Part of a small language model's weights: 16 layers.
Each number is 128 + 32 x the weight over its row's rms, rounded and kept within 0 to 255. Layers, rows and columns count from 0. Numbers have three digits each. The size before them is the row's rms in percent of the matrix's.

# layer 2 attention value, 256x256, rms 0.178, rows 0-191, columns 0-31
093:140130116107124037088132123103077126120136140168123187148063175120115182138132148110236116075094
097:104137163119101127147115085152116068139051132090158148129115126130076110137121157166139098154128
106:127109102133096149111177098145113150109123106122093127065083200105051155167141127158121141160072
102:124104180122147077091114102150088123130074156097107112137121084151064126123216144108149118124163
101:117133145136119155133101122141084138155067068123081138142155035099151123119113149125140199108127
097:084122127091091123175133100175163135168161160144120116079143124130170118122182150114149116114136
100:111094124130149148132137136074169168130106165135143181128085132134109173146089129101113099064130
100:122217120130088167206152137109147157094132088137103206072071109096131094137100148138104148126097
092:134114144172138151110057093102138050123112154110184162121136117130157135087153038192143102089102
095:122116112069159056075194147101145136113148134103158112127124110118086119145188098136105123124128
094:109127116131102102152062167149087111099121195128121097116155126158151140078131103125139103123088
097:104110114118108185116116108168175048117102192141082156161120167199120127156125088143123115152175
099:149125123120058158181094139118065155137111121165135178133128081123075066089135162053106106140123
098:126137135140109186099057106086154090159153141120117166142139103145125078203125102073121147187138
102:107130056102049155111140133128075103147136121134206094063121100173088086106159094107121098162147
093:108140106116057103216135156166154131124121146145152133148080192153156181138158121112106178113113
107:104095039113148099133108120150132150171145144091142148118108106096089079143116142108151146082186
100:121126148125167155148112174097150144219169141106213122148118101137108076089176137154148198177154
115:122146146177119143112116052134125124193110114125176168126185116040095168173073094136100164149139
099:115129179112102066119099115088156132090120170133104153106090116159045159156174109119152127108075
102:137169055132156135121190152108113106153172077169120127138151213100122140124106133126135153156124
096:136151165160114124092122136123095138085120141165134087110084111086088139128145096124149164130101
096:120156150115165103126108100169100115067127047166149084118149107091094174143109130161139178118116
085:160098164094169162167148139175127117156140128183113057164093142184064095144197107191163091175170
100:131123125103113065129159150169131153122054126110073154136104115162155121134179137145151136124130
103:144079160129122173202133108174129075199153106190162118109179138162127126160156151142118120122133
105:110067118132121170152169143076088111150122109148122145164142083150137093101122084126122119169160
107:119091145098140118144092089064139102056096195147132122154118132210102153146107170148128119114131
096:121135138152157132140221087106174130081126127121091128167110103094120121110200135129150086142110
097:152122162140185128131135129110088104080093102099162105165161094103058133150118136091054112129151
106:154082059151071109147103111092117086127099104167123088074155119148135128078102089092148141148169
095:179085123094129126141073158116156116200143091180136125063156143165075168136181167142070099144131
095:131177094194142161097125129162104131064087081103033151138117136117137170090146147124129131117138
098:126087117150201118091088143118128137153111164090104138101171056210145098102123153198123153186165
095:138107097119149122144140061178175124138137110107169142150158078108130129123163121095155145099132
091:114124113103074119166108137120183127116152133104094117143187113103184092137040104121183055110185
096:124097104116122142123060142124145120145075172165126143109055128155154148165165114177098117210099
097:137131167196110122109099148142098112135152141155170129093164088238130108145182110122154098107147
097:140141090135124144130158153169120155155138063111087154115080139075105121155128119138147105122137
098:127158062086136153079107160113123144131165100131109126082120039152117136091149147137126119115093
095:126164152158099119157157129162125151157131096109138110185133211169123116134171138035129142156105
095:064074072151118151193143143109096144098157088158148136116122166140140094187114131085139157178082
101:137068107142092152090107191130120157109113126133144144125178141090106156076116074151123101137135
109:166124154129185054145117133101134163123120097109130196106154138137123151169133102162134101094079
106:119112156066085136126108094194087137107114166114137145114159107144160176096134162142105127134091
100:109127099109110092101112080117111079149141154121149116183177194213161150071100094121173134075143
097:151184084171091115119089112107129162121108129110049148122080149132106091148130081139105101109091
095:127111086173105113147151155130088172104088117132106080087122137185121143129135119148134115171118
095:112145172168115167179122151141080076139143139141165097084127131098141157097178119152091056121131
090:137146129148116147139121050138134098135165137124071070107100164129201118110095119102114109127161
103:117117118108186134138153139106101102108155131147210123068178119208177121121157125136151081158148
093:162111118184139130078083191111119141141132192110205168070194096092120161103117156131103172095165
093:146056181159107104148095121120114123148153110122117095089244108128197184201057083106114131145150
099:094093185154115135107148085127182143161141114110124128156157136176171124106131188159068072108123
090:140135108148106134109082160083125084177109138140217091114167137141118135128169145050111127063142
095:141143162134120152173100164145095090137193158079129134132102131165105162146114128127092123095158
099:121121133104111159132153094104149128077153161100059106155135152156078138087145123176118156158113
106:138118121127189076110118121147136126115109169072110175110117132090191089144102122096127133171171
101:128120160134077141153135165137130100141162149146125138080089061080065142149142144139115167175107
091:166184074153146117142171124086095144088125101136172145127125169088049161106119124147118093160118
101:166137099066143099091126121131157158149178087124123126083159153099037077151156134053074133114119
099:088185118105071143170088135170125139145120106097110096102107148134158072137155109117155101178098
094:146098111124160132075197146144161122104125183106075159198184055152095100131137119184138117135137
099:135138132062096065137160113146128145086099144150140090129151132143094109137151112129146162092132
093:113083080123114148190096106166147107187187082159175093129101137176173147184124141107117100127143
098:120131160176101186090103122074155090149112133155122132092110138118133150070130112156153127136154
103:110049148142135151131089149086117080126101104179162102128150110189104112102153098129113099153073
102:130121160127158128118075139142111103102098124146079124187142128084130118113142153078146191147125
102:128101184072105117155106106133039079095127140153148147128124087110133126120142064162123214060090
096:130202138077109099118097140146206078060186149121163167113127157150196184152099116069086092139131
103:128158087128102119178196145121152122133128159170159186133133160122093149107094109163122135142100
103:139116139111152126177125088133131249171111195149105133127158106111054129113158140099076098086100
103:094094099171125153106149152200139159185092157156077161169118146111132159137108133137099128115082
097:147125150121073108185168118073105177115132132133082116148068114132191119130111136181084138087117
092:117141123108174131125099076125101096178165091092142180093110136089126121110129096153085139160170
104:149157163142130152125131185144160140138137158145141206104115129150111100142098114166049149106151
096:092151127140116117101127094148091107172129142102123093160128117073072114102072108174097165120145
101:122102091126130119054166141171155104105159144096181160158145069149121140088092117097108134141134
097:131146084049115139149130097061134108162158177091114119159093186084161120100101138159065178100077
102:112120168102148155129096065136078156134133167132075108172125157108138116077106125109110147141091
102:137100141138141174163121120077070134098152142210118154075125147173147092144149152114127112155159
103:106180168121066085101107124116182121078089189137110067168116121136178094168154119154183130145115
102:100143109092099204087137096094121120098083101130114132132140130138095086097197130198132159158171
096:113098170193125175099130127131147107171150138121130116108092111079121114101143127126117140088158
093:115122111133109166077096158143147095140128184167140122141105090127101160115120101161098137142105
102:135111066163113051102131131136165114110077141188148159092140120164148123153133053070132118063143
100:161124175140142111127115107139135164158116103131155157125128185152142125074203109101108145167140
102:139070191156151138140107058117097083154144121182149155141131129083097128143095142114059111132131
103:129112115176173156167105131129108111070147130191108107157136125149113148098133096119170115148130
105:103197126113082115150088169085171125192115146108121081112099105045134077091106154139122169165118
097:105065080171110101073075131099107075144121181166070080151155143119129081097147077089142178128118
108:124129153137154127224176104118199102046140146078125120142091098145150103102093113032093134146169
099:143134192147097096175158107195139113146130097105156116133113073124179142178186120179134142132074
101:148114138142086108130130143194108101143103100139164194163182114163106132168101138124109152108194
101:152163193149081139076147097144182160120122147116114147087118147166123104103100201124116104162094
095:110115114149199111147098141243146090136191185110132127172121099122130097071150174100135119148175
100:099077149127157118071119186097139164098091149211113171104147156078131117177139154093095153132082
092:103089074176209142155143160112163154100101127106094090045069086092134129130177132090167171199122
099:119130136140120169156133141102143176096135089094073159160141116081145103078186154157091161075090
104:138168150136069146084118103192116094083153093158109176158039134129203093148131110146152076178130
105:129121164188122089071135086175123135087102154110167138119128133111128102104123197128208089071124
097:123166111161115180163112146142068121131069102110111157180129104171113080135109111161127126116085
104:131164101183096122187120195111097123191109133153120142184123113151133086097149124115141071122149
098:162077141147116167122118117118097158167128078097177209119100124076129177144119179105158127080102
099:123122136140144117135128139130137107152110157101085117129130141150115143093179117080098064128148
097:147040133169118088068135113105190091131148134136115168086116115108134175111147112118183147130103
104:121144158100114147149208150144184140152134110147099148136083102105118128210134120175137136139150
109:123116167204118097122168161138073187158109138135159158126119160120108103217159179096185066117147
101:127154128100118099109112184137126121182114138145100211126095120118166075042113147146146136102136
095:135100136140115065119157129201142139136183090088131127134143121137166144111141163153184166154133
095:115113129080132140124067143144124082149144139147187117108130137063156132115076193128202173108139
087:150070162157149124125113165144111108160113158111151110138098153057086127192091101112093169112081
095:120043168102125109159093115161129167156088175107113119147112121110112126098059121110107129141113
103:117111073090131124165133149151160117073048127128103120132144158180152183158151119103132130167127
111:119112130176202202083092154120183136115146160173134102128118116127108096153126133085155139125116
097:158128178118143113107113130041119079123126122165110170146122138094131120105141116179124145104165
100:178184093170095132093159192186130095109143085123114099140126111093115140108136136144148162097096
100:128189082217123080067119139101121128150138135195123101153139099109175130104157116121117199104140
100:120158097113109149185093113165087072103124154157052130148046050123099152130125129135079140062123
100:159140112139106152085127188102142160189078137127098095113071070129161100143170127163170073056108
103:116096097131056132155157109095142063138116183184098123124109121140137119127079105150144079086113
106:138106165140150115137082173146142146125156104109066115175116118069087133137060114132162160084109
106:103147166170189165116103154117036147200168163137165087112159117187115160140162103147123136135150
096:115157173155143102074065124081168164121104135129150141150103136122155163151125117166160092123103
094:125159123101138148101094084093149113113143142122159098132121113156130119180156086098126089156109
091:139151139082115096167118156060152121091118126122188116192104139103109072085128155095161134126150
099:112124122075052105166082094112171110133108172091079138145089113085119148097180094164154175144139
102:147112099116135150094132042134113096132186118154135139132137138108178171095047120086082121135140
092:090129137103129118194116049177084054120206148032117080127148144125125065087161117175105116120120
095:118148128111093161157121073123177115189105104153157140150105121162115136100150146126122109151148
095:122155178091138114128064124116147101157139154176103129121070122180171133113132151095167063089061
101:118051111113083173108154133128078130182162148139125143109125115172202164164124140108135136071159
090:112171101113135173083177150131166167088105183094121148135142134154146122107123110105149163145123
103:111129150161144152168165084143179137127087124132110108132185115096149099104106131111105130126109
098:134123120127149094148127133129169134140102100122102118080184162120142169065090174094140120108132
100:141121094064109159090144106118140143133071145122057176095134139108129182164098147111126201126146
102:126162197151057112141119118176119091158074167106156134082136128135096121107174128096101150093137
102:111133076097138129099128150109159106139143141099079166122043078073106111110137095173127108153165
087:101166104139145115110022146145149146077071094110112120127150182100120113089178163117131106099154
094:132134078127163098086088180128145182102091155094180147176122127142144150153130146134082135155096
092:100111134111150128125111122165115113139123114170096119167094132083072056076148095132097058142135
101:109157125186119125184179134155184125117049153105117133131151120127091127143191163125147136118150
095:108109135145102110132150077156068082137122134141165142115100160139107115100103134111130106206159
098:110145134115073112187131188118104138102152090120164164131169168135116146113174110081061081084053
096:147076073180101133086134142091166108133059060178128123123111118175130108118094127110088117117139
103:141138126148114095098127153101109115147099120119168165086147138153115130174157147109136125109101
089:150163081083123139136092124137127151189154119211108091097166110131104207108140146179114095127085
107:128091130127114106174113087095126153146143155159124132179097130095065125175134154111129162125143
096:135081116101155148154094173146134173102147094070174123081136155133154089122102155133149082164128
101:135145198132155186108146126142139065063159118152141118155163167163125106113124180192128129106097
099:142139029105126114094157185124130115093141119137124119119174086140135180073127152142140196174132
111:158152138135155121104121133085017147080125176093065125135157135130153170121138096107113156157121
093:116141144104124154116148138153166173121142151116137089144110104112114148113171124114216058085129
094:122115105134053100132038173172124155121160149127143154081106117073081131135101158121103090096145
096:102151124147095139149087123137072197154133114103149155157095099134127119084144138175103089119113
104:093134128168111135133119117088132141162129145142108145090161129137059081112140121105117112157086
095:117068105186154106098098131099120133104122119152116152123136140109075120093153119079132093104131
103:143116130118100112122092108156146173124133076092165104055095150103084168094142127096153037138082
099:117106054077179154153120143180054059111104190067141140102176114150190107154190091139134155135120
098:154116173123112129098149166068086157127099124166082123104110127161117131173127097161143158148122
099:098117096176105128084035160098147129116151155099138108145101119102154095145126162131159060143100
101:147155097101115142138100111089156156154145097088138111125142077157076139133171154102117111111170
103:139162166171123144173138131072154147126160159132116098130124091104090190136121135158106132163134
097:127113079130126139100143088176176044129120075060142137106088106137111119144154115086187076124110
093:122139126113103156140184090145112051090182135118092158123099150134162158084084156177097191202084
095:150123133185125127102177102180145114160125111116113091190162120122110144174117183120088147131185
102:136089165074134149182146158155115142122143047116184141081119105073163124122115141068125143143154
098:105104170167112162096129133188130103098123170123157106138149147161129104147094131128177125170129
106:143128134138150138124131124082136174109154156161137085073111118137098128162132174116148115146154
104:126163208153100115165078120148106104137155166067142137167122100130085121104118114169108141116171
101:154133128096140110137181212173118114083108115133142145176132163141093105167059154144110128078127
109:123106083146056119177182108140124119071116121133092099167106153147109103141086114113077090119100
093:111109086114137193114154104176132099108173175118125134093091136140124169166143166124127143054095
094:108144130125065144144124159108071111149103165173076044126126146133127137095174140041182115031126
093:128129122140126070160186102093115169110070129165144145121114122075129164102171133128153149155142
096:129107170142133149076088100098076135168162121183089075083155127067117073154128163150107185178121
096:168172101146125042200164123211159088127175161114062137163137117076128110096141108140151123105139
098:119094093125136028094073203095108115118133108135124132090076108107171141050148152163120135114101
101:096100101110111128115118134147120091137059156126121107127146100109083127115122147101162158148096
094:134107126122123118128097159147126063082123133163154107128103125060126144109123087112188039039138
095:153129128138170184055099149179120141146128076144089115140149180192146134123051121149113176130089
095:109112133106094161188160092171079184140137167144127157112151118060075105184126171140084179166112
100:112131184059144099119101121119109106103107217080177142167107140083131171128099135104120187143117
088:111145089166139108160157155146098109119140109155083130120112100129163110143118144165150135104158
101:112118091205133144148188095167110142117134177137126107124051110168114094151045103103135082107125
104:130140081138092132115191122122110110115146155092175146101101102095128128081121095109141159131072
089:090067091147198082114119152128057107149079154109114143124113126160101132083179057085140123128104
094:156112094096079156090123110124144181124104144113156128092152113129114157130130081126095174129155
100:135089209110092090083111072158134106143145154137076168127060147118054130119082068089120111124074
094:163085080149075139117171170099135130151172098127075055153057130073083129096113146113096069071101
098:142124122142123095141163165039123181128118135147149114144073152157118073124175132126161139124124
095:159154076134094096125130107149158131123148101108159141167144169117144118100131128108149112072169